config.yaml
num_hidden_layers: 9
hidden_size: 384
num_attention_heads: 2
num_key_value_heads: 1
head_dim: 128
intermediate_size: 1536
vocab_size: 17758
hidden_act: "gelu"
norm: "rmsnorm"
norm_place: "pre"
norm_eps: 1e-05
positions: "rope"
rope_theta: 1020.0
rope_fraction: 0.5
qk_norm: true
attn_scale: 0.124
bias: "none"
tie_word_embeddings: false
parallel_block: false
extras: ["some layers without attention", "local attention windows", "exclusive self-attention", "value embeddings", "hashed n-gram embeddings", "an embedding shortcut", "learned residual scales", "skips across layers", "capped logits"]
init: "trunc"
init_std_qkv: 0.0253
init_std_o: 0.031
init_std_up: 0.0253
init_std_down: 0.0
optimizer: "adamw"
learning_rate: 0.00181
lr_mult_o: 1.51
beta1: 0.9
beta2: 0.99
lr_head: 0.00496
max_grad_norm: 2.0
warmup_steps: 542
schedule: "wsd"
decay_fraction: 0.924
decay_shape: "sqrt"
final_lr_fraction: 0.0
batch_tokens: [65536, 131072, 196608]
max_seq_len: 2048
doc_mask: true
train_tokens: 423500000
max_steps: 3615
dataset: "wikipedia_en"
Each number is 500 + 40 x the weight over its row's rms, rounded and kept within 0 to 999. Layers, rows and columns count from 0. Numbers have three digits each. The size before them is the row's rms in percent of the matrix's.

# layer 6 MLP up, 1536x384, rms 0.0526, rows 1096-1202, columns 320-383
097:551448505396478577502556554522511472491521467459486443473509518491521450542443508554439504510507547440573503501492516393474463539445543478398507453482483596490526457513493543476478424493512491
105:495615445535591554516509492550500471515446478485451478541510500570538516535536512581497451497463471505420477467600524490494551514507565577521476478516576464529531452511505532435489502444472497
104:436479532502522513500401461465506536490489513600556455582496476507471455496474557517562496526513498551532452449532457492497495490540523514477515472537481525418608523542462487486466478499499506
102:491477447546488477511470473493447532474419426469446434471536468496495515513491442533488505503497498538510475492473515417543535405466494498486466441527514538498482530495476491475447514574547561
095:506492492464454502545394486440420469556446488489476473463503464481446476460484545508401492521495491521425495462500463527516590495544500497505465477544507457548513487552552475573415441506496517
090:461499481497455496538494504435492502550499536441517476587455478521575555545502508485395535472547484526517519500501512453499625503558505600513461466595504525551577523469558532539481468546576525
096:504499473458540504510473483440481450591533448481436371481470491497524501520505493546532530463481556545466598519566453494541468496462434497540456532446472492447442549553528551533378405515454464
110:543487463521524501506560497476514525516513457548489389542532418500540526543570517472520492529452494455501506472475482473499503448463495457474484457527530546488593475486477495519451425530496552
112:439494520500480579435535508526515533541531439520489480476439524511473499414465509450453491528482580466534483549487501475491586455563522484500493424544445512490517514497507538531495482529498544
101:465553474529468543555502481557502570555444512444514403501474427491473482520447463519484449538560481519494514468526596482596515462574548458464582467479517504487490487574449604517536483491474534
099:499473449582532553531540522392488621438458482503525456450505493473542492509457461515457479461464476530478486572609508467499545443566477473523583523506490511539484538477455466497549495494496497
102:483530519457504538548493500426507502435486447527525509484476410465433526432474508455511499493548498552519501426510512488538507471488481624462500489575491538451504540515525481533443513499517506
092:416544485522476546531481536485497530550460503551568477438475550529422511449561540478505534445523467449457461517546521466503572484516482495488537537555551548541551528505513480562458481481478519
099:504461514496537494515513540523498479437476491542457482456438460524476484489505497529466465497520482466507475507464532493523456521539554540514436490465504498542466520440507553461490499547435467
104:472471524514517472505451466499470399487484550478516497469490508472490480510465508487509494531473550569506496449530552538531519495519582547366489511443467564458529498438513527566469513477547504
105:493568513465503505529451439463487564586491449523580490510511535490486529476500471612533472491562524535401501512522483498582474451566526535500542534544523573531493486514455522466428480471486547
096:441461466465452469525467486428499442452434517443565485413490430471519509538442464496474532586505521515416428491552515479553534528574563535569534493542483524537543564434560511554496454534527552
113:485546580490481491537497486407464457502429462508526495437442424422527445437557551522481523494509478534520506520471497492506501477500516502489551474575537468474491482527462571495541445539518518
093:500530501476458533570545453430445445524552442508586500453418461506520479515448451518403514461539473466551534536552520503501502491505532544492523477540510503568505487498538589601480439546463475
099:491511414527524540520570524538599456403469519525484518534477539491533503463573566461537443515510522430507443464579529514483506493516476574492524464486517450543534484500521455490580544548559509
104:425496479482556519459531536514482589509470509561477512591467491479460565492515542458532474566520541520443454497552478555526556423586562515502472483446455471528521461526518536519509497480502485
094:478548567584532475501529490477434581447433436469496504557476450550473407485539509616520513530529518530474446516571524502512475458576562491539529449518489467516479540462468483512529549447498501
099:473495459560533489535509455457470542535433551485588472400474431494494479430555490550518477569494505509480518428490468547477551485549463474463472469537555588503517531589505563556481493592434540
101:457518454440483448512520604511494474489509447495471470555467449440444510560423452489440420500528460556526552464492483544548436431475524505499509409528468501523434522517507485437435455488551567
104:502432458508547418525462434502468512476552458484552499525544543447472482501555512503542534510515532499551539503502445436493528449568506522499470441483569500515542511581485524500559507488512516
101:383463473526495405479562492444520497514506570498510506408524474549469495459542549450524454518456507520557578484632501512535480507617558567512492528578509483458472523482472529531481447538536547
093:475519504576430596518524481502494460482509566523586508538542470600502458551495523447466457495435428481482478542489520498550492463558464512461527393435541497537439539510564467469453484489499505
104:512549474501564515511399483532543470488523489515453514506467508564428518368489486549537467474521549533491498469577486502526475483512472541504514551497529548527468468583500535575527399541503502
101:518504510473525494547475477408502565467449427476431476489453530443442499498415548526472540546448494513450504500496539440503454438502498514489516490545506488525511500524484529489495531438489508
098:484496483531480426523488476471513544479401528487495518504444486460518544528463532506486472502465522578529577473504508515493504445584513509441429532513503546561494555508452544509476450473542540
097:545574551501524544497548552492507527493484459539474475498493496539474513450482502533543425493540533481405509545475449454556453452487486509417423475518453548527503499522501469527464479508501529
099:467516474546525492525533466514425577547452515504575519446498491449534474472553537497508452552495542492496403485535431483546540482474510482500535476552527547512475532534457497509519544468441500
110:535573532449572489515518513486509436520498450483531485573481467462490474476502502618482504531508466540451482530496521548533512483562511504493480508507488578520517560493457549539529492528526511
100:518542488562506467447503500463487495549510480580460515457458511501421519514505495577528523476525552457499505525514544434514511518489483512441512483580522558547513518552436500489455483511526521
101:425527505493541608459479490549583412508540499504581446498419532495502509520489539516539495467465494494529526544467497498534456441555499565484501493565503528500521481532528533601547460529498430
092:539472520471561521467436513441452554523514417499485535563428474494460455397476533512443418461529506517471505480483574512586535507513582491470497525474532503537545495511427478498461531486564516
094:507454544565544526485529441476459467427461517519473517464420465500526545595476528522488498524546503486491486464506440524547556458527516497526480512531541523622527460511473535516483499523540516
091:521462524539500529480489571461484493533510402496523467525542407432486502412451478465552504504472566495539514428515451493505437463486467463482465439494500497465540523459477495507486513536529554
099:431459497514531565506448492450437519499463482589539509507439475478429509460460519426472543501529507507476504487516499516567493498489456625517449465517459517459487534541473557451488518578532562
103:452466573507542439506470480448509452479526526477482496544487512414396475466484426444560498483453509487514400402539489514485471473478493503404470530542377474534577512515470527509473498540532488
104:430544470486437520461487499506491399473478522521492472491515545412451536504535490455523484521501447606482489564519467472510497448504523493478496484480423468493454541532469507531486503507443511
099:495550546586463516489546493532507558442490512558536428507497516463460517501464496540512521479589478446567534474507542440479588503535473494577506493478573540473474478520524467515546491498601585
093:484489482418473480475434550493537498547515547508479500470518562536514448534490503540533480491501532552439454496550490451541494541531490560542531523504484512563538445498439511552435510498574425
103:366485524569508509510478468491510493471524499503516439515464508498504518471458551466479436507597512530459483548529504445515447540492504500395521568539485545589492527474545473549516483537462408
102:477501579521518486466504442455345459581442457490468510530507514471533536427507524473548476484505519534530527540524472453569572392525501492494466449508486490531474538472488519498479554555488499
105:485576586566499511537444448445473551451500502548476447563479488507515428523451529554443493445406511505472508559502529367552478460538490464462550483465511527509488552486461528584422496506516497
087:447538414504447458432456483473397512482475537491545532480554435433481435422477531580411476524539458559512412452532457534540574534475519546541480576515480489517541471487495502492495589481506594
090:535604539522516491503461531481475505548475477494549499491536525465554442543469472456463436491484491520517483442483490529506488506533481485436554508513572505512486474520425486467503466386444488
110:475507521522522502450452528569499474523459476478478506444502483578463476473397527534480510543472509584440479525492464552601592415583486517555471491481543532535515536523494508444505505530520559
107:507480442525485523515457500470443550514484500479490490474490577540521478405540456510513472512477459418404460434508463519555496554586528521522445427490515579481504527502461490520535481497519445
100:496572512468540500501457516492468456421437499452462480496496543486535426493479475529529520460520583475418419495481509449444519440547558558438467497508558506483507459476471527522527514484492442
101:532567466453467571428511452582490483419458451472547511528455507475482576568443535502503472499443461494428454479471507487498456476474476466442513473483503502513499473527420519577508562413500536
098:550583536455538482507463503484440463468479498506462421515499475451497461514472442551462457495522604536457502520531511465489445445533504494498520545514564518554500441557430533506488543498506466
092:519494492524458575493526473510510453502503494535593478552457497482436569533462487506498462517476522520482570535551501505549436475503536539477443473505444496514441518501561480510469506511500568
100:544460473454522501468490494506472507470462463587434490509480534510532481500505555447501521505504509480542510521463614437508538525533542575447518481526582468559554552477537558519474423529461439
094:464489541436579502474554459426493499457504559488574571487490426452456483494515508500466487475460459515508477483487454523504561511488500503458523460525535532563559506574546544511531497544603529
094:479529497552531510541467458450426507454500437533521496454509486418502464439512442530568548521535424549498465403505541393584555509542463481503461456488497446478536536524497482506483537473515554
092:493458476535483526567546569469500516429542556578482372502450458537520424443507442495516442479506464454486474444539522475484549480530531528557532460490474485451533493492399505453427499535489534
096:555519491488503517554569508433414539427419527505506454533501500522552471510512477536417453487430535472550521538494488494525550517464591504433525530435562567517549494529476486495470528490515444
091:438443519443526519562593519484484476553523452513451459497431431492492460526484559441512464559479491471544538540502481497475551465501499524474494493498515541501489462513559546501429531515525429
102:469552514499557505486557513501491503478483515468437505431472555460473479562435542514482513516523496514442505528530482487537545444535594499458516564453498520537459437462525496592424414451466504
091:449537563440535462536486477498451448410527487464440508458506527477479519490423493516482493503512553530559447482436519520501514483415501490519502470514483511534474498496519554537514536592491566
103:498554503493541481461403472565498459513539482501542455488508440492518431515560584558431479517508531536514465512482513515504558455565555523518520498492511538491526475520518603500428448495526461
114:547455498528527485501463528543519462452487473507545445500469479534491544530505433546582474476582500483507462504482456538468421570568442483499501523550450538473449461525530541517462477495450467
100:507484471489480532459519501559470503492517432518509462508498521511500502541410545444514469489445516538498472433477499482526491507505521491523506479527567544416559515537503550557390455599499524
098:435516483497498600549478505504547460510464524484629478450468509552511514537441428431492513546469478489459562490531467478534448510509524528462443497560543530509461571507493509500462498501471537
101:479529463508566468505460438519489520507504491516515433535495446473469513478475564526568513454514475557415532474445527492543531510532476479561488465548487502528511462500472516522484500499566541
098:527504479492532482518542531443445511493524469487532450484450451466486519390474642521482540500563545532520474452517551521510565532486423607505454467526540501516527535506445472422484537504573572
095:548589498484563490505503530481504467500523493510457455542482440490531543544540470533484451417542574574479516511515504488503483547517520521454526479456494541544564575524454525502479456527485407
093:509497415486480440476391493431480543499438534506454544427522466510458567442449520516422426496494494487493490452522493460495537515466544517479540476567553430554467546528545575614445506500517494
105:476573537552562462513565483499526465522448438491534489463525467506454473428558474499413475443460472496449425488526414535573521496516489490505520449538498542606485557548446467465466504585462532
086:489544563552490549501528500532506490510502547518519454554528479459477513528525477507512421530482442548449514571545496521521508455467456479436495444529474491504488482426523524459534547507513482
102:484479496501421448457549496485529484512462514520568503423549469537483459434498529466506499414528484545466476467582482469568583519484533508474522414546478459460472467413436549511484475540517549
095:454492451495505426423537544501411542493452521503576464491516530519517409504444514542398500511441476505494438457590504490596585485519608559539525433488512430501497464479504519487524483405528503
082:573479516439519535480502499533469489546491466570609479539474479450457557515483496429477454483422538472496562446539485471519551463503495483483522388474534492513522529507497493502539494433449581
105:493508507521481540472434469442458550493469497548478476481490498465420521475517496541462454487458424515464519485531494510526454488538529478489474500491511500526497487502432483607462535480463487
101:473564461468464542507549507548544544574507453489500489499464541500502508572438558552482515531547498511434561542569584529540493498634454501416556483487460519540513511509460567506477501469432541
105:478486534514486512517468541443514537465494477492488509497512470508515432502438582506471458524481537505486404484508451521512562523474574552429462467503524541514435542493476552443478547484562508
097:489553535535518474534511459509543556436441533505463496523523444504536538528486470449464503459438493510444460531483531419490569506516519568456484478479533540452527544502571493460501536554455530
112:480458495542524529469455496494489504494477487545541444495444522525551491533445438506468522473524467502569506538530514463518447493501567532433456462537538477534500524438522537582447503556472479
109:406523555524471481519508551530471468479475486494522501462504469457563525481447481457486469558493495412539486478515477464507498453538500528520438504513498523439585602427490488529454547517515519
099:447514567489604469486525485517468480529512518523500469494404453544501536479462529491519452504553479550491519517522519525510601553610545529522446463470435499509538476548446473483544526485508504
101:514514498513458527521482503494508475476491494471538501564508506501469508441565519507516481486516439519526542492537427552488558476496433626531470568543562475421524510477523475510482516507531458
105:476469583504514531495523468506473500470481535499536488562476468477461465492490526517467460489475493514490454484478427512488506452507473505526510479591487491440456456539422491511508536432562498
100:499535515436489508483500467463510455461497457487482431500513500484546563537464479450552481486558575527523491545480552422503544459512515547521522482463509439561465537519518484482526555517495520
099:475562506438537609493460514503473481521474386534501484392513487453498493484508547473507498428430538503486479517461481462551441466564500559516505383517509479520491482544475491530472510511511610
096:508626503472536497471541519429443482414512523461488424440458533516562472460490448509482521512480485433550377491506493542480541470500522492505524502545550583522529607517443526526482415540476470
099:438500534468532482464466467499470574542552455451522466459476528427492450527502505525558537505494541488480492472514539407509525515514475499445576475567527537501525492471450519533555485546496520
091:413483536519490536536442524451445520485536464554461488500451524548547434481526490471461503535469475518491491466558395506441468480518500527539465565493489538459565537479455499465572465511498452
094:502495445464517521445536507527454551448463489492505524538548497506407444503469522490393457462447522416552451447502468550498447525562483450530527473510586580479546508505518512489503484413493491
091:513519422473480600461541484480467553567452527480435531485461532520425457512447469436411532470506522523492516437520496490567489459542515562456516428495618486551526506528468475548465539478505457
097:502500510545503483562555465466431518450531540546520457452499458500488504564539490449544499553481472448443472516497490504545472530531529550511513472492510480453442461502527536494505457514513490
100:459471510551537511470456462499479510523398417458525500484492466504502463452478519545472487466523528464480503458508531413522498439516536527546591459552546528431465433532481538543472553485495574
096:491554535521492515488480409517444540429519511523490465482459437475503451564473464543502507492528476472511425436570541416534541506509553552485551480524483495432569509468517482491525475547480488
101:497525445467558511447498532555501547516520494505471509466503471509485473430485518433471476546477585465490511463546517560467468452575472505469524482527504533528523503469526473484449445522462453
101:499437544454519511424558444491481509522499514482496506486465478488509552513523528425520489539523505460505587559511489533457468437517520596423414521516522522615453537562521457515485507481407523
094:428478505523437504528415520385519574458431513491470542508449475476543481453504516534431481500497504502480475455528455518559501486509471555478468475526465501536489434505459549474542495485523469
110:455533503474488580594512466495529520475445470460449379438429484522503535442444490562530409459456527505494491543487483497580522465517508496535508551538499523487521461570461492569508438525475523
102:520539600485424526565489501464535483549544482466515476536429508505542521510465525468453490542499534530476524459530484478578548494581543492552452525510595518492541554539486581513561490477557558
105:476453550538505567463483531534508585494487505512527493537425481489475556426572476526541456515506463531589469383510519457519509483541513494487509497432457481494502524467489500497544516523501464
098:489503435561531494542536486537460517540478448518491553502506485475516543463452507455540502592465579496520473446548552492506450462502489534515490483492526542503490487536446567554488467492502503
096:530455457556494528478490449547476555487512531487553534410484468466422449504442479545490439562509514538466459454512488463523524523527477511553518537528515546531564568507449474545535432598530595
095:474438522553536516493467436542410494462468435560419468430506466478448461489493586464476475503448525522481495535564485441504469512500467475541576476489577477513470528507503415500497488480462483
101:510533570613563549463554501518502483457530492514574504513504485513497449514538500552482474514533497505447426492459500493541576446536475512456532468548516527483474502480478469475524502483547543
102:402519443465490510477440496475505463569451439538479460445527472463472495483410489512546460544612455575484547491582454485566452525526519506483494562577479483498538482484515511508502484543552525
101:474521492534492540569471457484485529465466445504470464504529498554515516461473473561509416496452530486512444457583570462529530531471458536536480462535519527505465539485475560566449481480497569
094:484508507479551606525577426475456482490523435547481462515444471436487504541563565470590461505516504480419462535466436542546524410573514527479522537485522528514501463498521510483562527486445580
# layer 6 MLP down (transposed), 1536x384, rms 0.0499, rows 1096-1202, columns 320-383
099:428532528451462549567514533502516528525567460482468535551494419470443533444515500475536560472470477468472499471399527457538503504541483511422480531511540496495494535564526467440444529511418499
095:454490473541501501479547522511528492493535473495529603473478438563467450556529537562525531481511502480438506467378536505498544531574472491549471500512510508519467533486540465511592500500475456
103:552548588439504474553549465461516512482505506553505531490530463402528476473472532495481547494596497482433439553469518468554570497494511445517536562509587565480500449495525450490438510428562519
095:490519560499510449494516523519495489521536582443520458533488506501449480483502550437466480597530475515491547500540507569511479561498518471479562487468502516458447530435493406467598492462458464
089:488549481478562483492540534483520570475480466488507512420440510476593546453461419549563524447454490468523504501463537535525505473557517446455515522520469485481533515519566520447487484504528505
092:572516573467497485497533512507503536509470503526466532498552429532459542450517508417511496557494525548481425448553568480543472439536468507454519511509474562560440519502536438526515431506496519
100:482496489488500490518502515519469555505451423455513439550494533452517491601514488402455472501509537500419584480475499537473493520513458515496533493490491480447585463491492565438532502411498534
101:494455501515566495544526539557466519511518499477462465531513509478483469528513440499555509544529493472518540557446479476543476448518466487502496529446522564479477425549458497525509494446589423
116:420574508491473526499523533528523535491506445478510536495502509522520510463480511481522619459487514477484514515430554475450545519520485483513522434568502498442534500509449480529518493486480531
107:478528507543498559495548531481486525490549489543511480527490452497428585457573448471485439472437526507499610489495486549520500470519491585534511503452556512475527494519527473522475501478574477
086:463500483444589488537475496536503460464480531554518523472437476480498490480513466457523531524534535536555467399496531551447497467480514471500474549551549576440520517590496489515590521521458510
102:500487448531465534450467543493504516442530518474431575553481502478525487536522540470556532486505496459484513406537462445524482471490465526510502436536474461522462557518478445512532494459423566
107:495444544527461444493510491566480524490498409525513528482510524468487505546481467468530569444481569468501529581496526501423449522525492578499544485416424520538501467400492512519453523423487455
092:513438518488483458505522545505459480522415500476475470470476509464501503476572519557544574507564415500502453500611475542520537546418542467518496530439467434470473436500508452544455514483530485
098:506516570491500515439432472508508494513555510510457526470476486444495507439493492547508535530542435526437391539526448527527461607557447462431482458572495451511454575505456481541467444458543522
097:518508504486474478474479458592582545497483557481468549533509540499517518468512537480485540528568438486468480490545456512482470508602525486509525469540537439477481517482559427486468528407475461
105:505493463544449481559496518527423554495543490467444513487537471565538444524484448532566516402513462501469478518477472531532478504506507474511506563524500530534467461433487496475403446531505485
116:489498487497465526517504433476497468537489531479592526517473539454503528495559482524464520495495501540457544500505447505492508554503523495443513408499516472473466383501541542498491463540552549
109:527445544526451508459452530508456570479523506435467444522505543514498536444477548438527508548532559522457482524476427455478483472605427517475522542439504503441441440476418489474433473523518519
102:477488478496527531511537551515475463547483479447520461499486540410543508537487496475497509504465499531471568510536470463462523465514497545473501452431500499469542427467532589555501549498448500
109:474504464477461405539501565556546489511501549479429531442523457548504470516530426448517554536556514522474416533526563538485478530541580530447471555463449441476482502480456474467508527521498517
101:544446567446484470539600478495478472494463542565438487473520507527532483607486567492538527515585452507454494511487468493501518454512559537523535469524583482553528521481471488474499485491514552
106:433507543421545421446480557494511533496460539535542496504450520499507489510496611485547509521543493463526498476442562434535472473519579508482507454548519501538521524489427516471483509406496489
099:463549460478581507439556446480520456487454484524423524508516524546467533516456530478476536476522508444528506492447549470500477418462460465467444457559495382517413450481519453444571536547442548
101:447494382482424518505573543533554547408426503529469566513507560538499449495513558508549450518472477481459494493507564497489509556503484497477506456532523531542558397509512423480570471470521500
107:433454509490516497477527496525517501454469498452477553524524517534529461535524498526529569546432467455508487455455504575492509538518555525497482444504504449498501505489542517479544446446469496
104:554498535559518494575483516468474474517502550457490529528516471498454472466493512515467518460522534521487431490543454461476528469473486478516558582458496525522522502476451466527507480480498514
094:544485491497544484490509463507489491449490407524448420595486575543527515524479525548492484470530585454534565544484451497500405557444459452498516481374438482500519506526517539495501518477562482
098:469501546505494546466525512539452494534546424423504490479487515543498455503547424518510492477560504529474484459503430527440534478443523509537491480502535596462510442528497530562466456499504554
092:520451438441381515540501522504505488477531470560467519490517565517464468543515428427429540526582444489521447495515478529517534517511460477538484488423510466534467543532559391517524464471484519
099:514529505463553475439486492460465509558556492573424459494528474516523488449543494474521551480419507503528481422503456491513397444447567532597545550502501436506498502427531466546553451483501446
100:522405515492548442484533500502512523553531487459425526431543507581478482522423547539529468538471531506451456548538501551491484546517467535519487522478558529517485442403532472565503477510470509
103:484552537528517465483433432505448533558554492478542502460550490548460427514541518486493541444539489518494489531517475501512501529537525562463476512522480446537513500537617457465426432476474522
097:535503495527477493509443510585513548586541515510547489450475547502490484455564469547501500527479483546531540428549539483608494498542495598551487447520523519494473464547633500518504497488422523
106:528467489497574430485470534544494531453546445559473505525530501522533443500455468519449566448569438529477539499545423522464493506498498481543469492507520553481477471506500444537520526515423524
097:503490510513495503460468524535589537485495522468485498553472451425549474498511523508489464523584437526487463497535497547507535492594553531512488526583463475592441559434393494554491455514517519
099:536487502522469417480530462440529612430515420579455536558532528446515462481435461528489452550546491512492494494502539512539492466405473519465476472472490413516497462510531427496494508514591504
114:451558486537608565553511499515457470507450460555478467490585489591536530489500501487481458527481564462502498556558481482525571473473492496519457511465560493465504507508445457485446532539490524
095:557563512379561537506536470481478508509534525492485515462503518455509542402537548562522491502493502510497544562449556547492496441489499494485549530498560505481588418521455507527512516534553527
104:529498567477513544516479462519483477542515541449427489453520520506583426610495499424522489532476512487509525500524478494521430535456466574482551550515613458542494526586491550556535408482444524
122:483445531460431494562485513508485495478503519466507607494578520464495509451485449505555471485469422478473478515550517494394484559478507521418506496555509467618456476507513516554586475489487523
098:488471454456484455473525529489541464535492477510547478483544503471473548461478487518472465567494526511432547453535507472420508473520477509504495525475430504491530507533536508454517501522526458
102:502549517485456480496529531427486518530481467449565518453456528469517485414541505503552485494470531525488452464543512457598454513475518480428558569464480486539457515485494427494485511510544495
100:479532545440591528406425470496464507448485591536548545482503416456445506517544449533506513484536463499508491513493485520561594563518485488590461515479518493513524491601482498482513541496493547
099:508461528462545513452565452518516423490521479536518499589537533482503499396488540552538516523501493484454529563477495490399463525403505498520508529518530536511564434513540547507493509459413513
099:620480514474559537480471468537513466505504543543442430517498494449520491516501575478510476530568501484543552575494440495484494472494458497453459542492520495430450539520507528549510470509485448
092:491495504548522538522514414500534457451518506497427467537512618466535506471463490438483482550464470485515511558448480484485578536457463431462493565578488453524551425460494512496562440454433432
109:488511564574537495506494531562456518533542484510457480555541497551521458511552509513534495517485555485503495484513515476507486470591493459447440501503559509442543549484452429465457504547548520
107:507523528514598534493437435443449472540499500478480525573479416543473429472557447519564564536542461596502492544566536497582520532517523508432478497504515497479531513479499504535546433591489445
116:473433513430468457495591542538524496489498496513465518433485461521614482590414514468506469520532516461494469524488523538535564546561477520470535454513472456478469467540492522577541491512491509
100:476492456450546432575461495481518497518480499530568571473462526490505571455455560439476549474480517476477580511516515503442549572464486528513459482552438544484421589585415444467514536470499519
101:482487494398496519487518537482488536467578460523489474592464558576458441512482549446495566549504558458559489459499507546456459484503478469472513516541510535465470516446505452540560521558508448
089:462372475549524519456571495523542473541545457549541477535491466561433494449523564456526557406502477390513556428380453518503551612486415502526461512520420453477475551445544507541558465461463445
098:448555448470500433541458464444532486493466478529540413481523484560583464491484499412453469566431506490520431473556493449520489483532502490449570519518513516481534542528460550496459525429498408
100:438548506457498506472525562516526533525545570450527566452479470478538445456471541531460554400543462453496480445540515514542476552475477456579547466482494493442485511448444517474556529512512544
097:443483500499551495462467540486495554483489529571548489460509501431578461519430445463461523446449484480456596588512494544483435489582460518453495519549549450494489504475531508489485507456470545
095:543537535494563449526542506530483531487536454499527538373567477469541451529489502516561531499535489457408470458436536475500483556467467464500463521457527462600495466501510465576485530509522557
090:533503491570547472533433492469496584479494481563511488492517481530565543498490500519543543504425527462495504506476509536546615445428502483477482543508484518487489465566502509501508524543523454
104:529511504491493536483484493554547498473457489516541457516480491513511515461533527493472445513411391479489526520486482517523480461565464465471458456542450489536482485470470491474456514432461518
096:567478512556464515516446460516529534476482474529521534523546552495480465514469533484497488460498507559493477537460554411505503489490518464524492539569505495552446507459468448471562520495554598
095:424514482478450531483543554442478511499507463460475498494461562538420497484458540466474471552476513510493462448473463537475457444518489503461459529424500458577492475465591548452467515526452523
089:553504548541414514502501526499527508529451510508539424525427564470533534510525413468483531516444523478487529464468513556485569518528462497454544465488490424600497529472517497466466492505504536
106:577495469504515552531489515519512467484563505587502541504500405548481473502530448413471517462476520476421433549516477548486515488453494495511463615536488490497504591503559444522514461481470422
111:576484497468501446484505522527450497492468523551462507511474495488555489493467478481469574524399509504549564505500516524527509527535523499503501570487586416535498536449503515481493455508434438
088:520526574496470469499567446504465470524500522425562494477586578494460501532510506438498415529548470475491509510530461526495594484533544421508479497520533475522521472499480460579495444469536474
105:490479521488509533464509501562456496525551530507536548471451507535464437484488556447488520525487519477437510416433538488489478513475421506488523532558511538452546530482538490469521516545488475
102:429578448480510448458466496468414518524506509525510432470523573490508514492484580468459431510514565528516476485483461498491509519525580509507542551488547534515488513475526501426433445446525557
100:451463471447504558523426463512514458422529557530512457505522526534540505604461515511455465570498525476487541470491499569518454507460538504532505497544505548495455441438475528538439492452494508
088:500439445451514547436555502565488479403533493511439507473552545457509507465484417481478538504487488500520518499515439534510531506531532545502533510449448478495418482544465519457497518503494499
095:490562605601479458517489549551536453412509525457516466583506532474461467524434496519533479445440501450475486507461479502489510441478422491551517485510501494438543497447501533496521500506536491
098:514551478490603516533439499478505469491540449464514439429492476480480536506506506481455510480506514475495519554450471546513461477445584476517448510507522554467417550501484514535491492611429465
093:536460547489480465488513523572425468544519500567459491491469519445432499481486514505525605461506539465513456523512476572495525499473489484516487501492455435509457505494456436502518479480528510
107:502419564490501590485511564475538494543555542478448447559466510477483482501534523569506477466481477454441506450433471534504510508510453560540471530503530420586534465513416433509567550490560521
090:545521489537498560428468433456500521545474496489514474477588506493506575471518491548518515522550531442480548504533459525548417544506413512445500549473459538517525494526502468441550422492476432
119:530464519489522517510552427475499431447507492542530498556513500475514546487498490474575468582514499477490480484478512433526495468539489510480494449500537406515502534522459530542517496552478557
099:524482526544548424518492514511513458450471422514499470529543469524478444510538552510531510554510566498459518511418518501381540559423575503492470583541549539511505505421538530476498532574488477
103:475483520544511527517530462568479476506506527489587462573560469516504480437526460399488475568472433536471470482554519473459516459467480524563507458464554469410506527456625478543461493537539563
104:502556549487492501537525457591507477532469502399522464560508532530461544499526475508443529481517525483504544463524534483530417553483463484448474510426532459474518505485509462522460465448459453
122:507526518406565504465517556447492446512539507523528502482463500450506415454496542437582426441477469509501544472445509487504486417466515452520581486522550510560513529431425500578552493499488448
108:450521517527484485479510529484495559513503475491516528470436505558424534497517549548441472465466493504477485506514481471480531533525517467445576453391551461506455470512526497546474437448519477
088:515536490480544480574473467442490472562533464472559509486508556460545508523531464436379553521454546523510528518537533469442537488463476476521549513520565506524471468432534565609509474510473502
091:479429563541560561532417466495478471559456508479488491516440555511494435517493410516453515470508465501523471477527521500480467442511563524507494478514445518526449492487528612464497519487546511
095:466517460529562508486554463476558531516517448443480543512516544546517493471452464545463507475474508451541523545532478532440451475499515464507474377482502468527461476512489441521462462494524501
103:539596447464509532525524423491559502515502494506525461478545565454489510539512505541488499500510489518527491508508505408531469495469532486461500488438484474483501527443483559532452547518503530
095:502484493499455518526512540594464484541484551513482504426479465488575465509559451518469478465562505406479523496619527540500535629545466506510421526482444516501530554519464555464550503498500463
101:468449500457520506559541478472512495501500493426458532510512541463543450452461495531456524478447502526452562508510531543503485520515478471486480454464460440578426529518511457539568532463490483
092:515510488442476513468486425484549482513557460510467589565543539586612515518542484483591437530493520526509548487468494468476466486528463467492491507508540530444500452507516497497553513499522471
097:528513478528532464494558568510569500446498525575476457461556542520541496434513505493536414542507484479499507473559462525501509527455496520512513570465513498500572452580456442466546507518541526
095:551456562539463445490592473544469497517485498533482473554539547482443455476476500509475486520504550439513523442461530500524446508530497545480527490496525506466451381515501534492451511468494532
098:535508493520538523560398465477552432487504479502525558498420467509565521512469472525446541511516393501479428504488537446508485536444497477503447583531482475506502536502488477493549516480489607
093:519524528491523487474546486508463534477546479558502545471534512455478523454537463594509414582490476480494545548511477494530448416524588508466515538497516492497503547473418468532504469479559488
091:414500498431480495457524518460530484547472510447485492555502513523533579447477568461487558471452478523532518474534489484463506553526524450469534475532470439500461491452393562539555425484486456
092:530515520545433481526490474452464516407511463452491494504458518458522536535487461509517475504516481523475508473423534531447465465497515475452438500501473489473491463570544437494478489499439528
110:506530471440476505505522507427519477506484509562470546526535451480538458424502457480567423487514516506525521541441466541485415530467441453497520509491502471492452507433447497531482475489576558
095:480588547512537478502545534518463516466518493458464515565477550455516504421520538489488570402476532536497567504477487533528453512525470503554512482488542507501555440509526480479468554566520529
094:474476486524523456491429527497520482592518567508454560505515461553481452479549506484486485399572484455517565481523525473557500534487465522465509501457489522422497517487495574511485495538510534
089:522551486494561501546524478471584463492483453538562519486564505492537477510476512551468555549529532485503528546484518487549587505561490468544520448454481508529506517484510489516439493503485422
099:516489464504564545476500541511524427464529546519538514613480514481466470531518467459499568538463492523514532446488531463448453547496543503519445524419490494520548560464416557513488477527476528
102:508444481500526526480525474518532544484557507483546416550515541510464499446499481433470480534560600451499502520525435580497481622474510458508514538546521538502487443462485618511586481488520562
101:544522505490473475504512479451466507481539530494495406539533455523566472543503498504570505507454461469522581487481518595471564504476393498477485503479531519483492452470523458501531554444497479
092:542447501464515411402545529519576495495466523525529480557519550519561510463458526435461508494467535454514507485515508552416529534540489469515572493510588469470464467487475456515476544541506470
103:459484535514498545497499493512478490534438495518493494507538482529539515445462502471576533492505474522443461507540455417504519499436481500453481461531521465532488425486455537430473522485516485
098:485552555466462530534531605577477471490482496559480576491499449486465550528464473509478485576532456482468500480498480510571465515512447501524473487525511585501485434549503519497478496517489430
108:522500461467521555483505459552489444505519486495479444506532537475515504444550618451486470489486447455412443493487472589499467519473496494512531552487488523529512553503506523544524476444499471
099:566403518464487576497507473463467514461533557565472543524568562505477435459552467532457514535476492447451479459445538489544508528529554570529501446461521469509433537518408533507450466531498496
100:476500472542472443559583511492512519484535449532490491489510517477508458517445461467507433545495524501424470540568486475560582446542558525491506508482510490489450509510520504532477470451522476
098:512473534518505489483481523456492598479469469498535518537508547515420458432518447502534532507624541474547524469490496481520506471461539488519459504429458497485557505485519467447429497485504492